Weights of a small transformer language model.
Size: 17 layers, 2 heads of 32, MLP 256 squared ReLU, 1.54M parameters.
Architecture: embeddings untied during training, local attention windows, exclusive self-attention.
Training: a variant of Adam for these matrices, 8490 steps.
Each number is 128 + 32 x the weight over its row's rms, rounded and kept within 0 to 255. Layers, rows and columns count from 0. Numbers have three digits each. The size before them is the row's rms in percent of the matrix's.

# layer 14 MLP down (transposed), 256x64, rms 0.263, rows 69-175, columns 0-63
101:068130121132084022114121108101109126177151113130108160093031186125140116129121090160079092098140119138116132121096132112096133096119080151165161145131169093161131178128129128102159156132152083
107:074112144125097113102129149119117120138186175123123078092176128108099120138138114127073116126130128103126179102138120114105089097140075193104068090105185117106174129094213152154134122166112060
111:138140074104096079131142112104105118117165147105084089113185138125132133102160059142120058127127137081177166048151113105144107161144154074133168153131099134103153084118087188132113147109169087
090:059158132109141125115126128117118081116128126156146128193075119099112162104052138144133153143106122091173080164097124116132159150120127164155139111126147136110109157228087172198136086184140115
123:015166130119156094145114123112100091114081108127122130153087131135142121148096126100155099095110150158132138135109112127141082165177143101103240104098116100127137098088124162154100116123055143
087:115109114084145120141125123174085101215060102169167149112126114079112138124136138153141123169113111135141100137093161151149124116052072127196088141164117157093137119127158091133167073079142088
100:088114154146092164116135117147120081153055178156083120134146073105118088114088131103139166075184167162120118139120098111100136127123096140108071085127151088083131119094156106112084074127186070
115:030125087100117127104114093130115100141108105154158112129150095108066109087091083101123184096114135158085140144074118068130117098169137167168134102088136066109129176093122100102167111114088145
101:044160143115110117184107100152112179130113165106171091049131117147161123164126101145200173093141119135127117155136117114131076130110104074103142183100131174106134183078144149134154150144112169
119:177116134111122155149145125143101083118208103129160096149061104108076171154117188142150155100095117151173077179061130161144154170126105103127136119117136110073131145075147156111117142063141155
093:068123147095091115108129117153149054078101075139094072131110234105124083097080133127126116108153161103129204134100135089139139110154137167121171114106100122124069115107092119134152114122114130
083:109110181143134150137118184150081113147047161144143111136180138180097142127071157161130113139108120151087157152131189189133114128147132177124146140115179159136044174148105112116116141184093140
127:216120122073136148101049152135165142113130125141134094112127091084118146123156123141105203158108142103147094088120120088080116130128140070136090144124122117097170132030163092106147167123112124
091:068112097113115134134120110161148164090094121180144132128112207142161115141111162126168159067102127071155108115103163116082120137143166132089080130123127161163176078139114139157140070190195109
110:138094173143112084172122116078114133197134133112160122097141128129177108113158138064107159120106104097127140154129152223146162173097115178118104186107136199125132111081121116128097112115197132
093:153144097087156152132099141115117166131137162128084137077170078091082109220165090082128176147133147151091109130153096135151164137123115097120144156148124128101168096180131134123094136205206128
100:161093143068076124079076108143123192125069095145113154138133158076103117130149137160147219112175120147169113158101101100154127085118154133105149088145115072068122144130134120137125071137105094
114:157128107116144072153153127145084060104136100095121167179164130169151113093125158210093136152185152127139119151130125096169173126115156112161185064122109094120129125092193135071120128127125172
100:021117144093148193093140161136105159173134160164144147123096134115158150144100125115127183095144130041120142137173128114193129099117110118115121104133141155083146114110104111136055085104094108
103:136118128103095154133106158128153140168097092132185128063191157198138125149148106185195154115128104129107131156114171099099101097097075117030124135136139143166080179117122110100120141153128136
136:111110114127134189152135121106108171112120114143117149110157119118161125123188161099105255098111139127129100136138230155162159078165124127111135154143153148097085134110137127128102106107065130
092:144113176093138143083138095155091151066092102100116163146152162089146112099094115160134134168138154134137180120159187131144198132155114107120092157141123109078223086180160144119143138168137086
113:149096103157085116196120134111127127141155113112107164076171162171142138096153135151082104179047145044101120145145158161121152118181145124128152120169185128129135163119108105082138181145129072
105:241139189107122152126169149108143113132115139118156111135149205153099152112130166196153220089135136147133113122124120167177103086158139118102088106137108180112164128115101129113138095134124116
111:141173132101122144102126139091102109115115087080100193073158093074140099105125139204173111124126097175124144090122130070122127137082162130176153149112136126076189114144063150134103067126141147
115:062103124139138121106107121161146115137081088140158110112152062102142160153151194145137091098129111142114122148159184090133128153114114066072040105109116112118190149152178151098163150114084155
099:060155107101105079176138120136175145096148139103120137060142044093076126132171158067152158141132116158146139099123118083157156139116142099116167126146102100096132117055097164095143108119091084
111:224108151152111144118170127105111134178092135132080143071181104086124095120143160107149126074119142096181123128088101133078095075117113106106137170070104123146174150123110134072117098147179135
078:061102159163074079127167180107181133092136144111168143124109147166147134083146202138162201135169138133120112135090100159091111095126133131151035139137133148086107166163114115126123107106148137
100:125172082085140084129138130138156097158151144046130118132120144095151111145114188145108163099137124084168142143143066047107143170081135187134175138123117135105196131087115142141143059116143121
110:075147069115140102081115124126110127066085145125133102117170124124113108122065119107091175144181150064104187110135083106124129118111125153134134108131159069082102106199073173120151125133147180
103:063113119108140120094116149071074167113162148123118114159149127154097155111100064119117095138175110134082133116184051118084090107143119137070137151084169161101161086124105131124076107173080123
078:255102102119158144104145171127184136174115144112141143119110145149129164103128118119095123117124135151152144121130144098141089063134136165137162136165136148155107143158109109098114113148161115
086:211129103147123168152189064137164164089159095121124148088107149119155120133125127135149136115158130061141115157073128166153154118145130121198189133163114151079145136178118106135124140049138161
112:000119140092092167172145113096113131081130145144115111111151120109122142131133124146132131115158119096172113153102128113110157115138110147117115146114155139095088176126124129147131131147089120
100:043106083161150121168137159128148146107137100128153144129151157177167143110133089143070104108158091064065112153063145130153094061142158139137112127109087162133169115071130123116088150122118175
094:066134115062119154113126104143125130118070120172128119111144130057132143117204088152160161154155164107137142112211183079188096117140179153142172124109129143094097163112093113122143091124124145
091:060125130150126150116158166121197121111080161179114109140098195147138136086132151131123115127116136128073101106083202175140086090129080182148119131079153098122122180120147127133138195167111141
088:254112168112117174122126110137148134136175083136092164121111139069103142100140147069113134128141150130091148174123109100127147091138144101193183123126123160132161197141138138123108082086144117
098:000173105110151152120141134128148153126086103114111142119138128102161118116149132081136114145109109084132147128156157094168103141126133097042152160136140104092101135135111100135142152172135117
099:077133085101130138158137119162159155122116170180110196127166085105108096161165150057147131082130143217101151101160086111132096207138172132151143147122135175103138109117125116103109161141101101
087:054157123151148146105089101176106142125157092146156120113130114094102174086141195065091102124112105087132169152146142085084158184104128134104106142135116135157184135104149132108064183175091155
077:140115104146092133120163119111154080168060103213138150120129149147084065127168094137134162079133125065046122164112102117096130087119137110191127091128144098132139090123156105145098089143100095
095:000203083100102157125114117136115153138107159139130129119160082101139089123140107107103061118102116087113185110161107109122125128149148117158181158144145083135141111104137106110073140102117094
091:135178106154150137157135109176124160122164117108138155114209099126122128164179108156183124168172139152161087149106142095113090112127181102191153154066110146116074099099133166182164124151075119
085:110044057138101160115107111141158129088158102095125138080140101136127158140149136083157149070125117118101157101105122111107197076160145140077146149114111108121113112101147175163094125139028120
096:034103124123068138106121138151118067110098111144106079131139108178093150096094150129159148097157157158133148141141168044086085086089131120122121170116119108089144143085075146127095153142079115
106:213114099125127120202114128164148148119171085137153105184112160156121115085100138096121074161118109100097158107105155134165114110085125149077131097094068100127151107062120101109110137095069166
103:154122084151129156119117129197080110160134095138148125136121081134156108131083106119146085164133147159167192121089134150138163142103120093176092195137162083117078139101174127206118157061103141
114:172157051138142156207146122121153162113139165116086184108102116077113126142150116106124137072158136154098109114136099131208153101096201082138107134148139084122124126122166072096151132155151163
090:019110138151143169166144087127119145106156131153115135126068145135154121113129110144143120177109140171122131137084071180100145161102140174183141156194135146140077100159116132180116142067105153
080:225117104130114187125137148167111145146153133111152115093098174151137113129159162148095083196127181077112128145142141124111109103146181108052125112174168163139176137136132132140152189101134082
090:164118151113168143099137192141150088190186134201045115115118142150168141115141158089186087111098109114128154126150111131116049111135151116127063152141128135126124147137164122184118133143156176
100:132136058110075154128125139126108118107131089078110148143128149157129110109139103151180106132090101051168184081135165137111147114102114116159027088134064137135096135136160150160097129086102171
103:198168154153127206138138143166145136057172102159130074135085116133147115152113143114182089092112121102122141123113119117090183159162158131165163173109079172136100164147115153145077153117145076
107:108091114123147122136159111143116093126129131125125141114091081120167102134063080113104140052112106206080110146085088133168163115179150146112144100110120149127067124175057127162173112110169174
080:117119093109111106170116116122089138128194073062074135144184081138088074107128109158090104097172088076128123146140164126148148105158124101162156172125092196138121164125107106109104127172120067
080:081100077134125137125071083142075113099119115141113155120110147129116106109148120102077113102140141114127140191135154132131112176107178058127145186142155090106130115096084117158023165176119164
089:107083114098074102094129056147099188127174102107128162070179131074099112138125091085183153127096121093151101149156105117204110115090079078103145158154147114096112140088146104111121148124116117
094:083166155111093032122117090102102126146162107116165083123132055106104122200095102112134033162136092102123111152139165127079121110165116110117104146130122153136100161125138171129092113093103148
093:036143169106153060122150138101158113152123129132117117141123164144104102148125139146137115138094112181143174076179066147093068147203105141057124088150137113159157105141119140091100110138163104
109:051172096094119116126100129096130134117048166162170120160108147083126160100114129107094140153115111152123095116148224129123118136091142148092148082095165088114147069158118149190140093097116149
107:086108108088126131115135116111096088122104183143065132141066136154128051130115096085114166074099111135140171122078120125180056164095084124076142139071157126109092101121104132159109106163126154
107:179134123141102140133084107172105154193139051096116153084058120095115100127126193107151163113134149150129178118160145145089110115083118086112127167107164115172151162112146181144136167163073159
082:111145141024163138113107118089131143158094158079151116154128132044126140084094135070115152142135114120163126108135209082130128146122124090107152157140190140109153148098118120152175110113060123
088:120157104182145163105149183083159112123028117160121143121111164117117155110124112085178063106091171119064154112127124106126157132130087150134126094121147048145133112134152117165158089092130178
105:082135157139129174114120130156151116159059151142154157076154158141133158107137123126164092093088086150138134150142203174160093143059153173074173129107053134077131128092180104124130125134131138
096:148152135091075142137127125121159094106107106115165106160147190169102144081096118177107126128157135112114184107113171133100069109081078112201161117140095192144129132115137088123105160143040111
104:168137098081130129080122062142059112126158156113031115128134140052161118105125100099097112138093114142159138096121127122183142104139163143149129137127170150086155107149074146144162130123143048
086:055141093148092161152123168116190149100135086124140184088150102133138076122192130110204136074130144157142155148160055105160099160049104134128141158122102130125088150119122128147110126131143153
097:104175124157121183100146172124110136124144107185096123138125137081136148065136126146094108175136199107123094121106184160160170087062164169107097088131164139109137097158096126082113119090191111
099:162129104169111164119130163105093073142061141160113135114082155162118121115117089120060123189146187154069121172110148199097107128123148115125153103175105142132081131134136130080102138136128048
106:128142136086095141130091084120124172135081077099117131122088138153134150160131128170129156155102178156110112236078150179095147134168100100099126166136062113155164073157137129111109122093180130
092:005136125094156084085139109119111168131161126098085150093115144085126119131080135093102197131121126074113109125148153146110138125128133163126117141147175123077144157144144154130092170060150076
121:024120167138141101135121162106067117117069103103131104150155121128143147111136184166139098145117143148133080145136157150117098148164151140066060149133139104127217130126122123130131135194143177
081:255160119117141095155147122091122122135111117123063084124157175153136087142138108126141097157132110101186164131109165160134126161092123168109183142094184105093165159115132122167125168125119102
143:000124144141138181123150090094138160092152121122126093146103154111112137170097125140160207176098134111119105133133100086113139147144145157092113140103178136093141146130130162149161125152155133
093:098117127108144108172144104134094143174141143163081163113134130103150095108112116109098164158131130136117209131137159142154108087146089123171221093089167173191091089126166133106109126119050103
102:067113114159136111171116165127134151095107133172141155095160166108084147187172147160126031163089128060143100116133168129102143112166147136075094112129097154180131072160138097098121122115158144
096:082158147173113174132149139122115167134113086123129162162124138164099142119132127202063055105128098106152102132127113089160073144076140089132151098140161131088135143116104139179067104093197085
119:188127138166095107114148143128083123155141113084148105102146072079111142050162128144108147183120174069096121163136047103137137119194157088109131134093133128127190154134108161088124118144102161
078:115131067086145161110111177163139170121130101129112123083093146125075116144158132148142157137142096092135112143090086073154161106098194101033122092116066113063084122139098114104147116117151154
081:003136163108109124122135157117158144119090127114133059098165170144166142099106100163144141111163115183123159131136169144194084069124128100125172124083127118109085156125102123097111156154102116
100:043078108069102157145113144097137153096178123127098146097042160124114094147130163118133211113114126131131092158055131137120137155128128107096103133148108166107146156117183111145119166066130125
116:000131103130159113144088150142117174077105144116132124107127109129133107153155113111106116157144120084138142126114193128128114114084138135010141136154134106114130132105171153120130163094139123
107:081130170094116181161132145121130136126187155132132201148113093104160120138106172120115119143124178162122169132146042098153121143084096128129091116150148153154111090155150146178222107119073143
093:050084167139113109147149170135126079133133139135108139150108149130140113168080158135086064095155142051148164147125102113068100126120065123089201150149109142135168115121156153126115092064104114
104:000108148166146095128131160153110113122136119111177166125101106162103116103153141125133133144142130145135127150120172155106112144139166103055101141131163116123136157094137139129103164156110189
095:131166133161143138174147104176132126193157142110162124133104136161118147161140083175117181105153122079155109089088169135096136109092114161195109054135115183098086165132104162167107084099101165
104:204131124115102193119136163135101164173065131105110145127137102091117169139120131155161089080091151080125054126149159124167148190065148149127148138091128117131088173146129118121087129081182120
069:056067058075127190054087172111144108136175108144137172124160092135094128140161141102136138081129116099083144160099168106129165139161129135093137098147105109139101094141161180168126140134142156
104:089121142204161184139176148130137125103187094085103177135094139121165128127168113135079127192128191102165161147170073154102126119077114163124129089117102123125095100118119159148077110102174148
114:000126124162122120116125121099124158129136134131136138114136127113126131119137127113132141131099129111120130125127097129101140122132137112124077119128116111120117128127127127118136142118149168
109:150165053142122095125128094122089205160113122132116169102098089122141096188111154103099186115197157115090140108150101119114147180113119108134128119118152101092125133186180150071155152128131192
098:175070155148111139122120178126148120101161167138070122123211123167155138120096147073126140125131089188183120109088094136118153167130104127149146110140147139104095122103185113190120136081208146
101:074143122148113134133038161105155162164203129131086169077144103102128142125180186107098174100138124097140112131136167096140108152121146078146055167138112163122141102124117120124088141167122188
078:034119075061100111146116107174068135142125133127123136096122080122092102147135114103104103125084151103115150138138097077124161150155099096131117153142134084056182165139133119121134143088158048
090:033105147159135082112108187096170105153080143152153134113171148131142122145108180113121173137101113139113108146124191135091182099157118120066068093110176113154144148136116121125192127161135169
097:145173103106099156130142056123094111094154118091144127122147049132111145156122122119097136166085107062123099078174154104114156159126139068204170153105117150079176099075119172133144129129119105
096:202138110157120138125069140167082128154130073123207175100075115095099113165124107138101113176102134117148139219123124119118183125091092134133086133134123138161100141142172123177141116123100180
108:000118142125083117134129143173113131129092119178132128142107136113126093136109116119137110150117154097076131183114118124141123101133119090090140114092124085122122104098139104109122136120175098
099:152178130126095119119128139125159147114120138162149116102039101153147127142160142094097008088163147160110140147135179087129111181102152157084108149111148074134108120156085162156150103129162098
099:000120174167124095119173129118153138104121118150134145161147107151142161115139150127145082076087103156094132132136159135155138129129129162102139099118114083136223110096137141140096115141126189
108:221081111131063144125135074096079171156093145117141170075070160151119146138147138173153129086121102143155147153134124118140147156069117069140128150117098119113148154129126171167079103075151129
103:088101106130108140105130135078074114163127151166119164138099173117113147118155171119126107121070109154157095142138078165182077160095093095148112111154166083133097140149099094165065140044155172
117:051102152118088149160135122088108140097180103148126143067064120129113098132160179165084141105153117095170076168095146136089137087117129148122153116090088137117163092122153210088129117122140081
091:113149132153097092105114205072160185123139146075118137109173115098140146170119087138095129143087114077093129155098111115125146124193139088184170070149095108130184171139147131090066119104118125
# layer 14 MLP up, 256x64, rms 0.27, rows 70-176, columns 0-63
101:159144136155098125135111154149119070118114144085183156105097089119098140120140147161136119191132170185164129148124192133185193112129142166121156122154169125095126141178165090166115109103137035
121:150183143116126093134141125209133054094095122105127164126111206157168110102127126098121084131151165167142117093105165129152080071113112117120128113161140108141132196167134079141096146194157119
090:125143140141139144190164109127127083142114111107122089113123175115086086129146134143126096191198087143068088119170184106170088176184119130167157113101060105138094127147074137148109146150134086
124:156116125126122100125125123137155116104126101128145173200121142174101196117037153122157059109128111147091124150088150139151122149192170135129190143053142117143132146099141090128092125128055137
089:125146142150092183122157111116199096187104109140164132150148165102097166136145093157079129173144163170122128151129092119097043062146107138187123135123176140138100175145092067133116108116097142
103:140166162093114151119140140164116128193116156195098129174104151186189156120163136142083074153172123162161144100113133172164145153140100117147168088123135138103138116177151108138179078167113060
115:146156151120078135095131170132153104126047104161157113133116155142121117108075086130116112089130092196071066155080113126128108045175081130137111123073140160118115172122159095138138079151130122
102:163109156095131089094155091105131126184120094094165125113102142156118128120133071156185106124160170186099152207064117151174079126114130149150159187076165146104079137098136165155114142131111141
125:187107122116164119087104106113138125148083126079117152131085143138130101041119134155104144229168153127115125144121131129111104115140184144154155087155136167084164156167087150129136041097130135
101:157195111166157113148165105113159172156128156115157120144176068140081197130162096131155135177140098156112035111125133175135102117123112124172143101139148100079148148143163095071138112143139078
083:150094164088156100136119135137107135090131140155152107181127064134137200163149174097146116145213118125160074147094171159114139102160127176123140154116105155127090132202153130096149053151109142
124:185107149089154151129154147117125045166119129138102161163193091139120126071069152116156115099109150152158174101205105134155123133106064138159139116107149146128125105092151121142078097143074079
089:137123175131173120061099169090121062123145098148149107151074134150110108100071169144109112099121072142104164107146150147142170127179123124182128149061157142142134132102077152190085114182113144
111:153099195128129132110138129120104093134042077164120136191119089176121128159069116181075082120125113124148133122129152172173094121147102176139119104099152146093111133097057126176093119160144158
100:152134149111091173127119083156110122127107099098153139146138123082165201112157188151115108161121117131123153066115141153112133167115083106165132191180160122177079137178051090162102083129102116
100:161128055091134124103150111101085081209099150164150101115059146131105102069128149091104090134118167145099162159080138097134127134139082163164112131114110131070078160127138115101168163099136087
114:157127155068082162152157097134174101130119184051140155156138191141089161149185128149132121117174115148140080140108148143162126129112120103152161100109172145176101157144083088181106158176137083
091:139166165113132129077170155136168126177117120086056131164114154096142144147109178102111096136117127115104151133120109127178119064079128180149139169112144165099133105110036075102115098120140060
100:168107158115111180116171105157139105156145146188043137085157104142105158128093123101149110173145038118102158076129143152114100122097120112171157158091108157103160113092138166131151125075079100
131:161106099134135138126127122123158088097062131140093053125148138159169125146149143118133137144142179142114099189112178222195133087136079136140187150112120123133097171150165115107121120109124055
094:175123098120115148071176163152087119131142115168150119109098130134087137122178096163107125156115051151144176106086142081158147152095150112140147220174133140123137139163056111071102091120121133
111:166099069161104121151205159131133124181162104097162132151161133150119135164111113151088127142118073129127113167145140167163150128184148132180149126100198171138159191168091089067141140148135097
100:139086164140142172093105160198136109117072106130135076115093173141144097126160179090124088109143074175151095123153152149170057084121139099153148064165159147146142126111104150136140155165105077
117:136162133128133170112150138164125098131068064106153050109140154164112156086142129190095077187095080139082159127136130096154131119123185121158158192080175142107115124102140137137103134109179104
123:148140095134132151147164112115134074215090129122188138145095148155110121071174153092101075202122168166074142116110158144130102084132105142128134171103111150136098155117143131071099151121091068
100:142162126067146111050096108168136128099145130139180153112060162135182184089127169159151098135157132159127130081136162174140089174169130136150190092120149128159118136154127094154091126154144070
107:183117123138056139091114150167115127093122109095171124193122156123172080158148166070123118088102108150152157083161147140096078154162108098171146143102150200078104101155139129099151178156121118
085:128134109209077096116213154133142137158124134135154106144155166131162152081135218146159120121143108156178097115055125153100107087126113170145147143094146178111143154114110114077146120170143157
098:171092091120115119129108127130132159109165145123049121090123089114205161135048136141115092079118121163133169089089129167102128136156130145188168129143146158130112108138147175163156087198109083
109:141150095120117094107158129139108091086141117078138100153145168107148105107168098164056095072231131173103114087104144119130109117099099116164126131086094152077100130148099121117117132210161108
102:148139165098089108071183125193112110095118150122145123080089159142113154106115168115097118113102065165085142081086133146132117159096135112147179113147114127057150184147138074142088132187175123
052:091166192229106123152117102134207105123113169126151135165147169081074099096150154149184144126140105110105113156136064178105101118141107142127138152097104106080131098100123099103155118154102120
094:123101133157155072129141065134152126131111166162085090178129121126163180085122158141158071154165112184172118121155130193143114110130129169147162145079116097107142123193139141092155104201172134
101:169165148131126054119133131067135109117121152095187076145128185134089141072080198188133136130159149159144135093144180094123071104123154115141138147134160205155119118135136152160127124107117162
109:147085112118173107133180111181190106153169102160119127180116141201132128118144105118080093133201118114138129033088181105145092134122144193146155143173132135143134138128140152140134172104111139
097:138118097113187103140162099143142146183107124116102077141156168145220127126138172118142108172158136118112116086158162175091095109179161162178125135075168103119112100135056136117126123135089070
094:152074128126126155112120185109099116178115139111124101145095153088139158123086135150073127103160104173112167202075188123135125153134143081175099113099136182098142105084093089116128127124211099
086:136102120213117090130172110144146123143096117185131101094089142128132136085092137103075131094146160152130100102132115083156149163198086132171159155111070150131098142050126092119177102162165117
093:116159159082161142128127156075127140122090106118103037165115132113184151090098126079099090108132131159123111144134164127139103098187172132154131194129153125167036143103101145142102126160125073
097:148131172083079120097126135193085128115081116139101128124083138214107116120171113147101121162196142158082156113160156113127111152173132127166208152061105146139160110138131115144131157126102079
092:138130119195113172144166173110106106182103087146130120189126132182191162051095113086143124113160135150137128136131179152119130105130121209114126115103149196136116138137134098061115139095091108
080:125172118123141108177180094116088082159132176136140111171129123152168191094054123086147110162153114169173145085141131108153123103136073125133140124077073102117090140153127087049167118130147111
086:150075173119104139166092096175119123078083137105152171099072122135151123124064129175070112141099086151111158101145108115157096129130123102167173085087150093143119160058127136159083156161081101
089:173133100184130070134149135174156156134147093132123146118088150136106140123113078096066097128060160106129086146137176112162115116090088082126166115170111123154051147111118085182139164160135176
077:169093156118093100138175083173090118150121080097138135129157118086081122096144068112101124132170144175123159130132091140135130149060126151173129174119086092106111152105132118223110112144066088
097:140081117122173116160126176133143122142127118121158140161114168183184135095146209189084116132130131126084105099119165140165114178142164103152163125129176146160112177119096122207104148160172078
103:174162072151079121130190116133153054147113103116166142137169107142100126114066081160140123086138087127117103125145117116132088099126090137156151133089119149157178160116128102048177108171098074
104:146121156131163130182121101170111094124091149090127126138149175120188127138159089188113079075139086188140085168159170106169080130112077142136174129115195105136123141098171114175093165130118118
113:168134140148106174110079103215129139181107105107095113111124115106115132120048127104064129125111075166125166087073121149159110115165155151157140084161103111171119143159106070150104170169145135
092:140166177168183153135168169149164078156123133109173166154138073157152129135108124114129058149150162124128141123103119137131148075094070169175114158117186147129087149176075090152140165122076121
079:133133090127082191120126081110143095167140147134116090140072143131132187080098150163132131192153169179132142133179162174127068125140128132125107199099103120140112185133176149073177124113130100
089:178129123109143181069120105140132073124156185116058146114115123091104107140115112154146097150161133131095075061115098133149146069133140142166129125082195178103098138141151146188145092188123131
099:177103166128172157077125136085187079108131090111081119145141186145139179151140126056093128143073160144162174078133180147169143143100109162127116132112146147079091145161076125117140139097091143
104:147128123098165122130181093149121090176095098088161096153075150163078128161147108162154128105103088155131147114137129134182179086090185194127184138100135099145168133170119106201134124163123088
105:178135150098107115092145050148156110128147135119139076129152141134158188148143105132104130082139157147119099160181198188117089110117145143164149120154143152193125110196105076121145078150164172
083:151104114129132141145145101097162135139144147107112182120157133141133100145125095116136059093130103170193151145157093126117172122088067085115185195195134168109051167130102107169147096112162151
084:161165114153110122100092163177109139195128166104187150142087152158097197103083161118160086181110151133143123154135131165144182096119094142131117111176124074097058177110093116103149141121152150
100:137149154125122088135170082187108102186125119054104133112112076108134202136130117128118098108120088185203127165098124136156126126120146174138159135163133124108150185179115073107113071154100120
100:140088138123148106141111103103103094201068139121161144198156110177117148154104108119151105142150044170154136167076152142121115108150144132161121183052127103083150119112105161133093092172109154
093:128139136111139136086172090127124135118074057132105107087140138071159153092127131103145094141185140127169096120106102158125118095175196172163144141120172127182102114083116092125088186195106089
106:139114138108098166113114139132139139133132065129136124147156181149112116114080119174070103176176097188104109078162195153171106116066180138157150143090149164141129170087098123149092065116134156
107:164137135093042172134115140110124135093143174124122096167084093143084134077148120175114105145112089166131179104120145178175104134078076121165175137125116143154153172114102146156084073122170088
105:180132156083158133114129127079129097098123123066067096139155150185084164091151138172091112090193109113136113102094149216138142141147152122131176108108129143163121167123121150179149072094126150
079:173176137123125128083150086197111143139128153076057114197088153131121113130147098114109124155149090104137121144108143123142156153067187103146178148135114120118105181089069071126138153181160143
090:149108076144186164119164138131072100154105078168138094067095155172097160140111167145055117187132113152070092081143150168135129116131068102149136135137116117186136163136101103124150116164142157
104:144150151111060199106158145110154125112136149086136130100114147105118153081147135105133117096130098130125117176101173156172147145153086180191186121034103129078094132160145143133116089163178146
096:177088082153164078131107080122155107127108090133129129144146129177192079173181138111086086125112149150160119076124175132146135082135125166151108053144141169049092104128120146148100142135095130
105:154101154147135067138139133158125107163100130102120135113105167145139142167169100063109108137105131162136120130112151129133043092121156099122160064151119170130173169092107058116062171206127134
087:150117083185072119181137096199107115162078084127145110093094090181138105171071131114147117163143096183143139111152133130140123154141071112168124110095093132118139114109126103142078082192149168
100:157134114159120068128191183153103073164144148138199104158147154149197180109128089098111104124111082094102074110127152106136158129171129164125161109142146084168107201142125110115111134172149125
101:176087103066097162157168091155116105177147156108114133095164099137090111089166116166144101137184151128067113130137127167151096071176185117121177155098166129142109109158134102115103110190081113
107:167063131060052097148177106164094067104135119153115122120136090183095148135150082127129121122147146134093115125137138154100079119150128100173181159120199111143080137167097163121142123130090085
090:132153228133136058062169104147113105144139117111134151113085159136125165107147082109085111143204091157154156122153137141097113109100075109144148173147090199147130144145144096144113138160167142
119:154111161167159113143128135100126076169075118146131171129138097198124212145064143124104087078151165172128169115110114151197127106155096154144161091116127141148147147094094105180157117095088129
073:125128129120177162123135188153165114113094156085139098164117131125147183104119104153162116133119095183165169090163069142156089136058056208122137144119121058091103121151118147138157114138133096
124:165145115133144120104110095144116135189071115106176125192145193086095146073100174109106148128136168145187132128125153157138064125094088131171130170106147202135145159160126072116092110109141107
094:162178141116106140116105112119117103135112130113130111120116142149199167117124141130145144167158143133217132071129148167179121072152055140134159098119103183126140159143065046136122118190105109
104:123128091090102139141114077125208125179066120154156125156085162144146133131095156152053072085111140174151128129163145185124115080097156083166157137112181096154099101122148117151116093170142117
095:149117063104106135149160147103136143134071118113090068189119121159163101150119114172139105175103144157141138109117101090172066139153156162168140104152110163170142149143166130129067149214087095
117:161091154120137143131178068106129072098157053162112099174159129152099158057136108169122090133154189129119131181156115107138120157123144111165130177127165140187113165128128109126083079169113167
075:165103129115131094193117106118097100138066098104145096137125066125153092120104133121165105132178132155113149059134077119104080133144133063118121120142068155149104188115153112138089092121051175
081:165112081093061062146156170160151136140148133098169097137092078109083116125095128173134150106112110146129074162054148091180115150128110142098168158118105098101120157093137095088079084149114158
099:156081131094166122106140049155198110133124111071138145162154128130100136063087125110061118149135163139154118162096170081138136086181160130132168186115085181110116127143108142130118067125125143
117:134186128132102095116137130153099087131057165140168117119079138112157147106094100145118047182132152159129109157098170183166099119096109162132171191117160157116171122146126110089127144101091061
113:163082147124139075109179116166115115156081090126090083151139130153133097158144108107161114138110172137123109174135152111157061154170114117167146125086057152182100168107165106179089101135061148
090:154097085071096150129085111129140118124116099112071151103135126144176139163188162159142112128083171159129093202127127147089108133167121096192157125133130122127145163173123145155130065196158066
103:147086163177116166097172105148101060167110168139155161143133156159083160128081110188154100115136145172119125189125152142119085137112083125113150154078133160159090162099141121053090164118091115
093:153129141184082103161166093159148084146145067097096107158155114103089137149149099094095103111144104123094177084156162092132133136167132150155191120112116090125198110156080102149152090179181097
106:146128059160124143183154111140129057164123050137170105139105132148151131064164126180105133102125158163079152071142172162160099124144111111141125146125175080122112143155084083161146085155155133
054:185183178121113122144127100157051125149121107145121119094109188124165112134154045114081145141134097147126093122106124100124159095103090087107119095145076117067137150108123117175050101111094115
107:151097142130092083112127121156089080189117098118142135125107157141129088081131119125104118081128090179169075070038126147109128100166064114139139085133105190091137128120089106146112103163099085
084:123172205190106142161169154108113086138125118102145113133172127183148132135132148159088070133089149128099101142077168121157107105121119167139163150136133133166114174164135123104044142113062184
111:169148144174084129079130101134143096147120079096080094104085121134098076139138119112150120059158154135158083057102092128123132109131138165160188132096156108139160177139128059109133136089148061
098:161114079161143155140159108205105102148113108127134156174110183139136112072064171128186151099129124109123117097068133164120097111134112147197187179143101158112118139138090138144163096181153152
105:161140131113115148181117153101137118145102097194130107121129173131104156124149206143128115146093132115165129137095180166196148093145088114139126102114082120134042100181105073106090074084145113
080:137159202209147090125102141137123080156115160123107194128148167149117153141131085131131126077167092183123146135099092137153099084123079136143135110114069169112135186115083083085092140120143097
088:145066139125205111179142137102129130123105109125126089162087139206057147138106175134105103121115092114071168164102152142097086164132099149161131172136114142152133112154081130149078078179112141
105:144114117139143146113169102176147126087085139182149112185075148174134148154109148192102110138123096159193046116179141145150104140142158149147162141072103093151121140126194135186130128149114166
091:148127172123136129143136137128088120110123081128152098169061153115143167098169137161120099180125136128165141193148138105118126085159087145125114173165143148148081130218079092151136032154127117
098:156183128145151144176182166119105140159120122114127156145098095100093140091130105191118124065106123206151101097068158085087133126131156179152129143137128189141140185188176132129124096144096117
098:175197140106124067084134133134109088152114140123106151144103173191116170153144129072115089173173159123146079110112145082102111117167111118120093115103161190129100127151092091147087059145114085
094:119112147146106077153202108083156128137106111168153092184147091192133161095086172131176075115100077176158124089099152156137071154166103123138164118095149108147156124105156104099125141129080164
113:166176101112065143093109113133178091105128116136168090110134136111163218153107158087098107095088117125145147178128156145141114119136096135162154175072116085074162109148120087163153096197141132
106:168066132157091108134192167114104104136115154116085046158110125161109108096123127120151133123083100159170079118144151150137104141095115103119154141118150131199137162109080144182100056120093072
122:155153109104116083099166129147129131178124052123132120162120170110089139067146181219158133102110170156188092121120160133144080075099095091132177094129138185122127169111125120122108147114122100
096:164053123147155105134164147105122107193062189088126126185094149118150120107056134159097137157124087095140123128094193147165125118161128193144145127120131117102139133203170134135112111100137107
081:153079073139126097142162085150115105131147117203177110165135134119132108146091074163057103150095076159156187114150096133179112108081121087166135142112090139145131157096133138063164129131130171